config = dict(
    n_head=2,
    head_dim=64,
    norm='layernorm',
    positions='rope',
    attn_scale=0.125,
    init='trunc',
    init_std_qkv=0.0361,
    init_std_up=0.0361,
    init_std_down=0.00904,
    optimizer='soap_variant',
    lr_mult_o=1.52,
    decay_shape='sqrt',
)
Each number is 128 + 32 x the weight over its row's rms, rounded and kept within 0 to 255. Layers, rows and columns count from 0. Numbers have three digits each. The size before them is the row's rms in percent of the matrix's.

# q: layer 3 attention query, 128x192, rms 0.0759, rows 0-17,64-80, columns 0-47
# k: layer 3 attention key, 64x192, rms 0.0744, rows 0-16, columns 0-47
q0 087:204126170144129141129151154165144105095117092162162155136146150117081116088128044154106075190100120119181102127124154152092164119128079120176130
q64 102:152178136112086082090078094097132138097136161103154129100166145098126133145132106097149074176103118130066154144168166150112110171119119161149152
k0 088:117192147175151117140145075125168208150134104118140148107131142135122131075135181057139115164113088146083133175139173107111106132138140100087110
q1 077:095089064153123096112131156106151166150178121067194069185112166163106092163137158120147095125090089155065155099166119130116092118055061129157123
q65 099:140109118193136153186127176134145100171141144154069137114108158174150112138097151181127167144113127090160130112102051079132145087077142106140111
k1 094:134140047197167119108114112174142071159120166151088083129186128120090123172113125140168155151170128118124087109149149085117143120136140117129128
q2 069:167122138128137089101144165150089118152153185097084162145172103126129104146163195129147161143116136177116125086173121126163141145151186078114115
q66 094:146119142165083099156176144114127108164128157110130153097140171139180129129108136096129147127102139062107139080129105099112148085061213160143079
k2 090:104137178180128112208114091148119068184131152128094153120111136161194105108072152139168069098126077150165122146116105160060085131124074120138121
q3 065:090082110156124124137160142167144147150126091164198091112075185127103135177096151088153122121155095079122150189136132128099112105098134134124122
q67 103:161148124168170126120099149140150141161114098157112159085076147125121124165086142192121182138174103107098138138093091091162144114124140122097093
k3 102:158142165176138074107079133097159102124099131092074068130163129126094155146204182110151172071093147116152121071087045152165162112161152151152066
q4 107:067117128058144122121120071130182097121078139113054107111103129081143136110104147079142108099117108153100145122076168099123103145152127127138124
q68 089:147114074085128155149051102110137136107079118153092109137061125193103127118177086138121093063160166121132088095197194155123122146179137149126132
k4 084:125131139155168113166136105112081123071188099143152141126094177109176112100128151111150179106138144179155144144153155126132091133102093117139076
q5 060:128150172149178059151125140094152101141141089149117085071103141173050180184136115114130062132145126123130147133198109150194126173076179148109200
q69 117:111092091158166125083196109155111109112147117037109113155181094083164151085123117163157084154170155167073146159151136121083144078104075138133165
k5 113:057168113140119121106127138112190100070114178185169132131157089149136140112097146084121076196115074121111117194132150114107066124121142156117126
q6 095:155144174069106124110164171113104081115142144114108135114203130161133125095178106147142156123151166160121157124172110093133089124146145078175143
q70 095:156030075101086113072170147143141133161159132156155144168137144071149163146143134135124103165166084150112133137079154120115161090138057117138158
k6 100:146138128160134116200111144156177193159078139133141115106157133172088139109102154169109119123132146107204148150094133103176118141100111169157092
q7 110:131083114182140129129070166106143150130130112175120128151073131124114070129167133074128122125124092119079132140089135103140148106119073202120115
q71 086:133063132178106130172096074131163103176097164069128140125058108128130136159092160122131157190127122126104155109162165189095111124096049063154149
k7 110:184192160107134138098130111113128111091186203215111106133135038082130108067147127165116100113088108151128133060131103105143064152169157104133153
q8 106:114170170095088170145136177113106118133145156155139150136183139135152107136120140113089151164145158091132124140076161145070151122159063117100072
q72 093:127097140166111132127069129087179157173088073114151090132119146090101139110170153059139139134160096075114141159134125205182116162108129090166099
k8 103:108161123085147126112087107121091083101144201135159110135138117117184022130133132145154078124099121133102062097161118100193091186148094149129114
q9 099:135132123144131169096119117131115060118171148166126175104126110082153125126138155172125132130196114126139128145062142084116124123090069148123109
q73 091:105105131131111066097166110105095097103172146078183145083139100107135141106177160137156125158089131149148154175149102049089113159105084109077151
k9 102:184103078115091098162131151146106142137112164107041151112143128120023161106130119142093166134155169132085103088168118130208113133165117108198146
q10 093:158150121143112140173152117098163146114109158132149090123085074109094124085081121136150152162148111159099097135136127147162151114170155106081114
q74 090:095144186090093129204147176141150103110169086150185067129114070139093149121149190097118115147119112087119080129114102177141095089116161137146171
k10 094:172132177098106112099074160094107118095120120053166186137119136055091164136119154163132169135126136172139109088161108125122122136149121166099163
q11 109:125108177182156108147079158185126094100141141123117121037101120140167199118157105138083124121109137071103095101086151069095111085145052197122107
q75 082:115118086134117133137166146140097132101173067153176130122066135121133128150192191116132031161074164145145094126127108167118110136147131173138120
k11 096:146127146113147114171076171149144100118095174166150160181122161109162129125149116075129132132174107123159152086133151177089066070162146087103122
q12 128:121166127175128143106109087156148146059136078092099138139147042089050112129104091096146106130213114090115116131138086097089119074124187139135103
q76 084:154110122193109159116108123099129150166130142095084154144086115107184140122101105161159109111162105172147108148120176134123109130152067078101150
k12 107:127129094065172103158161176091121128151095130147122179176122161123070129086100166085110169145149127122065189137129158143159120117119138174116170
q13 107:146073145184083155106108108149118130152148143123190124117175186145120124175109156045105167099097124069066131155193094154167174162139126135173144
q77 099:084147192153159121144108143135140116080104114140166112107155126140112137150163152030108151141064134133121152124161145140169093116085189110160124
k13 108:108039066177164094155145095098136166118106123074101149127062131161105108156092080201118144125163156096133134119095115113090139169146137105084127
q14 118:112166143123062176140118135137099101141128165168112099084135128106123069110111122111079124087169147093037133136104119102116061119108082153130100
q78 078:136054161103127134041154178164137140165165120106078122181137096058165101177113085185125120122180135101124092143150082160073055089197141163116142
k14 087:169174170197116069125126141101127123147103176147183149092088107132109162111160096158123114131174071171119134134124156147165126164098117117111152
q15 112:164156168159121143127094109156078157175098069136127119131159117101105129101094120144107156144133110131107173089156128068116109098048169123071143
q79 086:161096198149032140109143141135074134111106144154129138110135030117127102129125131161124118179129157090139139152157134156141096173158145129139117
k15 095:145156094149129113083093142151148134175132100122106133129099147109122085102116145088110135115107155146164121119146098142094113118141150179131195
q16 112:106111138157109199068148064167077095146147079124140137151139097123153135156123140122106102133135104098134041080131113111113177124148153101177130
q80 087:110189113085190179083145077182097058100139131122106127117084034118122116126131145141123165164168135198164089129119121124172122097133141110158103
k16 106:124065146128160126141139091100151127155100180115122128120094157134171148110130189182168083096136151144137095137055151176103141119131147084142075
q17 124:154130170122122113121120152215119140158108083115190223073136082144141089103150111111102141106205089097153124128130148058119155129131103133086082